Weights of a small transformer language model: MLP 512 tanh GELU, 14686 steps.
Each number is 128 + 32 x the weight over its row's rms, rounded and kept within 0 to 255. Layers, rows and columns count from 0. Numbers have three digits each. The size before them is the row's rms in percent of the matrix's.

# down: layer 9 MLP down (transposed), 512x128, rms 0.171, rows 107-131, columns 0-127
# up: layer 9 MLP up, 512x128, rms 0.163, rows 108-131, columns 0-127
down107 101:035116103159170152110143100121132120180162095117115210107119116095133124114158050063101086128165151118082138154150128075127122171108108107181097116093103117148179072108066093129086156179160114139157141154117133107190165157133142141131129117175067166097111148158107133128136111098095119165156193104131157104126075161115163122085172097113158073127133137146133123117109186154126197124143
up108 092:086152156130129123174116140122093149145116099134130097141139132121119130163106131159141098100134144147092140117109095112152173117171105114116120152096080165148156069157136117183106074046080129116090051131166075121129155133157132229139149105191134201145117151097122112134157130162175100125132153122069037140158142117155141052097104114142172168132091137114125159154121133076123138192073
down108 085:097144104107149149110118146131128093143092059078132191143166082141103155120176146112067118167114118110154106121135116157115139158098176102105145159144203179150095096158107119146109090164107116092113172149107195126157108130085131067119131101098163110116104105109145185120118180109120086104072145110158144156096127148100125180155163010128168134115119143153133129135116089161124179087216
up109 101:136084111104058178116087147132120182125141136078175170131137057104127147133148093096073099072097119122154127054084165133113128154150118144085161125178154093106093180120126137168145143072154121126137104125126139141113145116092184159087121066129130169174127124112138140110104152107138129059119090081115158121128093127142141182200084119117131147108100113135132201061141093153101190173172
down109 104:145145166130144158135128138132122091116184134152126099127071127122180177153093107136053104101163148101164121103130115138169141106097087109119153068107115089090069151166166097097147100123179118143104096149120103134138130103224158130160147086182177129116190141168120130173120158190073118133150076127141157123105049097149152174147119114098089139123106077130077148102164162110148180170075
up110 097:104077150160134154156119132111104133091131102131122139102148115096104096134116117047125126116149113148107170126139124153142172108170166115145160152056113121193134076147139165204153125091090164087108054160079132100084138184108142127121117149109134147139134115193133066106109125185147133124122236147142153101185127097057128109128120123095181184113154119126104095117082149056142161112121
down110 102:137116087078110106174121095165150097132128125114154185116129087129147125151155144057117114127133145106100099101135146201110092140177163096139091122088076121105141084146114115079114131177154133140137146116183101091140084117123154147102097166137101141177088164097193140126161148138131038125186144170146115188188153151134152133168133028098082084142099142188136112131112086154135179122099
up111 103:144111101159096177135098122108131138112102174103119168097121121147090064104155105191123089090106148166177122114141128128171159142064166139142099101143152136171168131162119149113151140157146142119106093081136123130084168182115219114097144063091154148117180087153139103099108103148117160125086156123109072103094122050165125172121096106190125154122102071127164183078132119098175171184143
down111 108:179147167101119128137172112075109132149123093133144154163121119127141039189119081169133185110109091036152113109166152069147154117153087118087140117143118110141121157112166119052076115136140125083109139167148078149153124160175141107150108103117170106159072141100227120154153094142134180132089125084140104147108089170103177127138149121162184115139106182098135096094112160139125165112118
up112 102:142100103166079135187106116108154171171167138101126122112116063082114079066130140128102138139122152138134110111100126086048156125137103138223154147108119135110133137196164114081142131148110128101110160132099147162142152082054147140141146055128087064126158120176124120074202152118072148167134166104136111115138126115138124095127106137136089162123171157096165109103055126074110178121160
down112 095:179122141053211097156123134118145068091162076048121136174137117088151182125119060104156128151201091159139134172141106129157177185131127159119157131090130138118199103132076095118181093122126183172123159126206115113160153075160148091128164192106093099127128136139134100081136113121090139102148086144111122162129096152141158131117107134125157126107096099153120141125088125092126135086100
up113 098:166163169144062064115134104083102185158161133140158148065145106100067113134129158128125059090173135141127073100120132118133124089177186160131123105076107133140096108093125151079122177106101133174195127072145102112113076142126143146086092073186109064112098127184090156122108185161144130107175129137106156129094121121145152184153133133105099133173141138102167149162138133136083164166094
down113 101:170184133171141101165130139125063170153114126166067103155131128167095144150069138132096096114185143103160116079127077038145141162114103117121101103140097151160086094132169131136133093185173166060113149165084178144122207102114107101075170131106139115128133147129084150174150161101063125125140125174164147152112125159121087151124158146067129127089101048127149139136126111120124132175147
up114 110:154149183209090106069114142131118108165172133182172174149166098101150139155104152163116166102117095197152138092130122125096134123165155136148115122107110133142123140153108119138115180141125063100131092095079124081108081152166192165099115111102118130166164037117134163146101114121202136093127118153153118111132117099032201099142119148090090172134150087157173137134118143103150131142088
down114 119:123113138178123182122097125146153086099123171133130174149146148123144148112108130138109146139109165168141173109108091170101133111140142147177141138122119116146104099143068106127195117139148153129110156133115136137093127149092123111143137160099122103094122088109181138138112116074122101120140131145105128091120129130112114161154066255118135171086114134079119130120132107116136000117130
up115 098:110058139214118060158122082148080106150121155149163063142114122111120141115144123089082149128105114156154166101137130119136123127152140112123096159117117082167169137115127131075119139104037104074149115205131161117144177198134149095165120155088127108123147143089127109166149103096122128075114125173193131063132098168117114135081123121191147122185142105122166152096097163175094177145108
down115 097:123156082123152192134140157097147167122083130148112123131138107163100090097149118133202168130146168125063151106092140137146100167106079095105153063134135058177120060105146184193140164152151067080122178107122174115090166117099166142192141094137133153132137150101086126102134093098137152133089074118126113134160123134130157105144103103177166057159177180136137117108077106135117152106077
up116 106:158156196162114129113070074126144131136080176178082124137140131154074100141084142093180164150122093187118175132114107196102138082116164157082188122117156123182155067150147172116097142126052141143146130080128079079164132151124110114100088113085120119119107105173135142127110143141096088095106168188134116063111146120134154126106099119183120095086115190143171103129085167146109125127097
down116 107:165176141067178123104122149093128149134137148122187143103125136138149113066160127161121063057121202119140136102137157114111141142089153162150155111127150099064169085099123179096132132107143162100147077157202156080141131141146132109120152087202117073158150148088144178137085170128074143143106126103118061134136103051155108074133085103122098159108189132111165105102149133126102121162148
up117 099:095107154157113150158078097167063106131128089100125172129135098146109143133129153190090129060142145158138094124150156146137151147141129146214053178107111188120086108130131120082127152145124107140129155116074092186059157116092164098076113015117147193109105164106079116134145105141111127129143136122124137090117120118129127139093115108111090164138106133141190188123126170101179145164173
down117 099:110186121131139116189123078150149128105086100091112175183156113176139129146130072075162170123186147125152091138125096168133128139163106096118183156091158162115149079068156035148157103147146155074167088153081102113135127132137179070061123120099155111129177155136186117153127069128136172166119142124093149177099115122105123115121100106088117122134142083145128089128141135214144085138116
up118 102:132106129143172098109166048113159176166118118166125198139127122156056122160160119127140129115111070126052145099134181156141163144101149115129168132171169083105101117160144171141113173157148097147144165136135126060071098152081143148214110159122097136159150065151124134067111089117123098108114161113110167189161133151107119119076125100125094098113127116136026110154113138093112141134116
down118 102:124130111184159148188097197094102153141183106135136129154110124097114097166135132101162127118150093077152136138180143148110166115110095165132096119163110147065106212112066094089115122126124130135133156109151067152131163119219112144056130170087118104063110169153113158152141123116135097121255135111125108099117074133136136118152086107126133134105104089148134139132085105100123089166141
up119 103:118099155147050124108043100148108113110107223156132170153104035146154137162115094150104133117128143089120116135110163148082134092120135138132150101103072150129117168155193112100136174083069074142080111094177153126180157136124119097165149094108155127144151097192104128104163114075124056097123161136106098072153085087154142133140166113153156102156143140155106098123112151093114162147117
down119 106:157089081143110118159084115114130119135106112130051156130179167113167063134075115185156133191062111164173130131125104112177173122054128101149076131160161105118150121125124112073128128122117155109148117115114105143136099137160147174112200117144207092129105166110135130153154063092145198108109079088062143134142158114127139133092196170138121082113185146145117149106144077143147118142135
up120 089:092119220157092157138041141125114095100095139139149102135157131117105074099110136117200124141122108126171146083111154113113178129163148140125155161097115078202114083162117152087116158111065142119139122142121140162152150147167119111119061084131164080123083086188128094100145153115190172112199157129089121123087125072136132088121139126155150186087113124110175163130090143096104142158084
down120 086:158151080075158122132127078133191083131114115147151159150118112155155145103159119094154115150109134152156052106124049081103162184129134149120179117092137109108111220117099131137118107187192177098162148113145138098141107121112072127113180150120142093141129143089096086142148095091152125105128045139171105149100123128139151163140113098059097058108078146169150166126141129173102177150142
up121 109:105139098132072134134140076095152180211139151140079145093082153105088131110155128145118138098115127148118113049130150135106088105151157108157131090206152158114109117115127143149140129126129118121101095132203205107161090127071146133134137089184121156166104113122138079071140148142099065087171107156115111179097109078160119133132150112112129208125112055137163104100101118151081152144193
down121 102:103137136117075162115148139109132136168128130126105156141144113094109125191109132161181164118176152179122134079115121107059147194117169111096162100109129062124112157104251111128123117139115152086113176128059140135090097108126099099148147157173114114136129177118100031194115135147085159121125082129158137185100142171096101148101142141096128129102125138106131168115095101137054167157133
up122 088:156190080145074112091130174115125196154089144102139125098106109074186066106111160168083168150143128117101133163110121155120102146141066088112137181086133174039118111189183107134140121128165057074123110113141082142149092166107122139147125090153134140105110111078096131140171122185097123124166132101177130128141130147085152120164165123143118116166115106141085151143138172153063103083173
down122 089:120088138155144150113123123123141133068083166137070146153101097138137141133154117090151080153130131127164128145102101148083108131146145102159161117120104088121089102084062171097112092056181148142137121212136110119139153129141162071087128076140078167121172129170194174137093121122171113181064117129154123195180092118174063152147123081137129142079144170167132116155146144175117188121117
up123 109:130102128135147185146144157150118177125141187177109072128132114135080113150159148092118161132182103155070169030094117146113118138144090123161118194176078107148140103139129148100119162138134129114135102150077108127144100155100149102199084134138103092119119109164113142058126138109119095192165168137139125137156123100133101079088082120199162122043103172105081177159121131129150131127065
down123 105:170163116085091118208084181101163073153161203145161127153056169130133144089153124151104151120110153107139119159143155163183115096126129127109070155107128174186155134123040120159080144121085129131092114168154091149124141131109158141120089052100120128133126117138131162138126103188182128126103100064107081173100146103157138191092120102174150130116137095149099115163149075096142119122102
up124 099:139132107129106101065086045158120122092166109131094158135094140168139146121120136146112135122135087142076159116072094148129165157098120128123174114142145102104143096119132127169152113137125125113080121066114171169088105160150184121131154102135102123197182136110142158074080123102126024164085103140114102123141056130094164158164147100221130151109119148118052149127143120167075175146126
down124 098:174076145096090125157121110160200206184151101082064150141101153118114160143124097157085161152127166153160155128153132128145109107100125108171178105145129121133141194133129073104096081129131119132115131188146096129125134171106183128073233080124061167150147120120115160108109149132111132136079103115147124112083106139155094096129093125147117076138110116117120131144171096045139190135171
up125 097:139146195192142097118070155065107147134172179148124136168138111093084115099118107119188170132167133175148072173088164166175081075062102118144132132119117156181139131128093143127134089100113164084117133120140053119153151122111135149159100047103132059151074125145152090113155148116132108150108151085098165090135129113137150139136145100187091167168157153099149055159118155142120148133135
down125 093:118119111089140131142192155106073194140105121135118130163100114113130148155154090156128150139144136169134178112093148111120107184167120098135131095118145090129151116073000187145109108089131148117149102166151113099202168099086158134100132156149136180152112173080194093097138117086110145103134169105080086133130092115110147138117100173134120123118155168124164115202130117104131118109105
up126 098:109136182132154126115166129093129112137116118132099166150162160034080111152088098164135185066158156198141084140138118150129134111080100145125095104148084102050093094100127195159128141172159169186156105102183158094082157112159090157146081096145135088159116125166062096116141134150124077099121113104109112083178060102104137182124138119102103150153096177147142170133113136139130120116137
down126 101:144116151075107173177166147168168150160161105132073167118100095159191191108083107109159109130111111120160119106165129124129095100086123106187097140106102162146105115140163061110111103153137096121155142146134135157122061127157126117130183097103137139110132174133120129048138073148106160072064118138140160115124144040117101133136096157080117125097138198092173146093125145096189165182162
up127 098:139102076115052205124075110102073109181167113158131181228141120107123081121119073131093100143144170147094148137116119151108095093152116096102040154174111127196120121186171142182124141089152127089124153135134106134155096133095175110173112079173131143130148104128065145099160120144142155159115129131125097172141132081083162162147135109082096128141115099130113136145172163154093135113152
down127 104:147163131132127061186080158093127096126119123139150110097139107131153134124213115072173054121126131115130119167146126132130135078151157207129116174126130132125136138114139139161150092115085157108116138064133086063125056161178117180099116094134128126133150180144181080149028111130126123083111157105140165134116149139115118131126168073144109118170137111114145152123101099210153203140113
up128 109:130137123125118143082196098102113128170137100088082135160131153156066112114122098138122079086106141139098175109166167117117117076093106137134057086122090153130154133105123177201138117050111161091121144148201140143110165078131158158167108115156108154131103122085153153142129170157187172113126154088160142140123156125079080163140076105133068198112084103123126156124128104162056143181149
down128 115:091103095170151181104123102127065103200151061141081167119105133133137173098091121106148129111083132120162104140118119071112118141106152122148151144121162140136141171117138092141103150114144158152152065120120030144168143091131147100151080159084142174130151110187156112080031120124156147151111152096074122102121113076150128141160175072168127127190121139134122176176165076127121156171134
up129 110:178152110140129152162139109140094131133079126099144112133054135164078094077167146126130179122167105200157174174085098176135116095111166189156130122187116158117105082171152131223154109131118084074080129151133075116110082136130172140121102147128118160123039119143101156129077129118176108183131129134110148147157085150118083113143112093091105118112089087087145136143109193107159141122108
down129 117:120150126124109062096118137105139104139134150174217177152117086113103143146105118103064159136148138112130151166111062121125130160132170171136207116129118147119144155156210120090140048141150147079102138134110117137040120133096162136076098122149126126103086107110138127130134099073129103070138102187120165143130144125139112124170089097157137130107109123146118153152122161097178240162168
up130 088:083139187138071134108118110079123084105114147155140144108159147111126121154073128116146135148153119120166126177120096133136138083170187113158109154151120089153085132123124136080207163083125112152092081150132098131142170095155141151153122101162136084163196089126117073179177164125149039091171154141146106108156079056153135107149098129130140153153102092192158088113081170127100121058144
down130 092:161170089079148131140149154158151101136125139118087063107103135131128127139142105125094169171130114099154108162141109163120070087135097106118105144135143175130137100080123137134036147163092201084190191098170115113136142191105118132115125167085096107128044169093150196115158194108091106116094166158151169114134152089160092185100167058125138125134131172098145149096150119121117122114148
up131 107:078122148157131195111149125148083125112112140200168043156146101166128102126158101101122163134163149127124124137068157149138112159135121099112179083111139112130165128128134104145117122148149090088166082158137118152132160217070152122203142160074109108102145132086125107126117129143137079143150121146145100126104115126104176061113109088132119140157161097142109152117001167139061165110100
down131 109:093128162138166119165148123124139105078119123170102120119142146152068047102137174103150178201113139194097109164122109058135125166108131134147154099092093130137147106083087216081161155164099104098170081094069174164154071141150101114178135138132138146102149185123108170097132158158106155105161140142152113160129075139105067115162132170147120090092117104131145112141100086152081160160132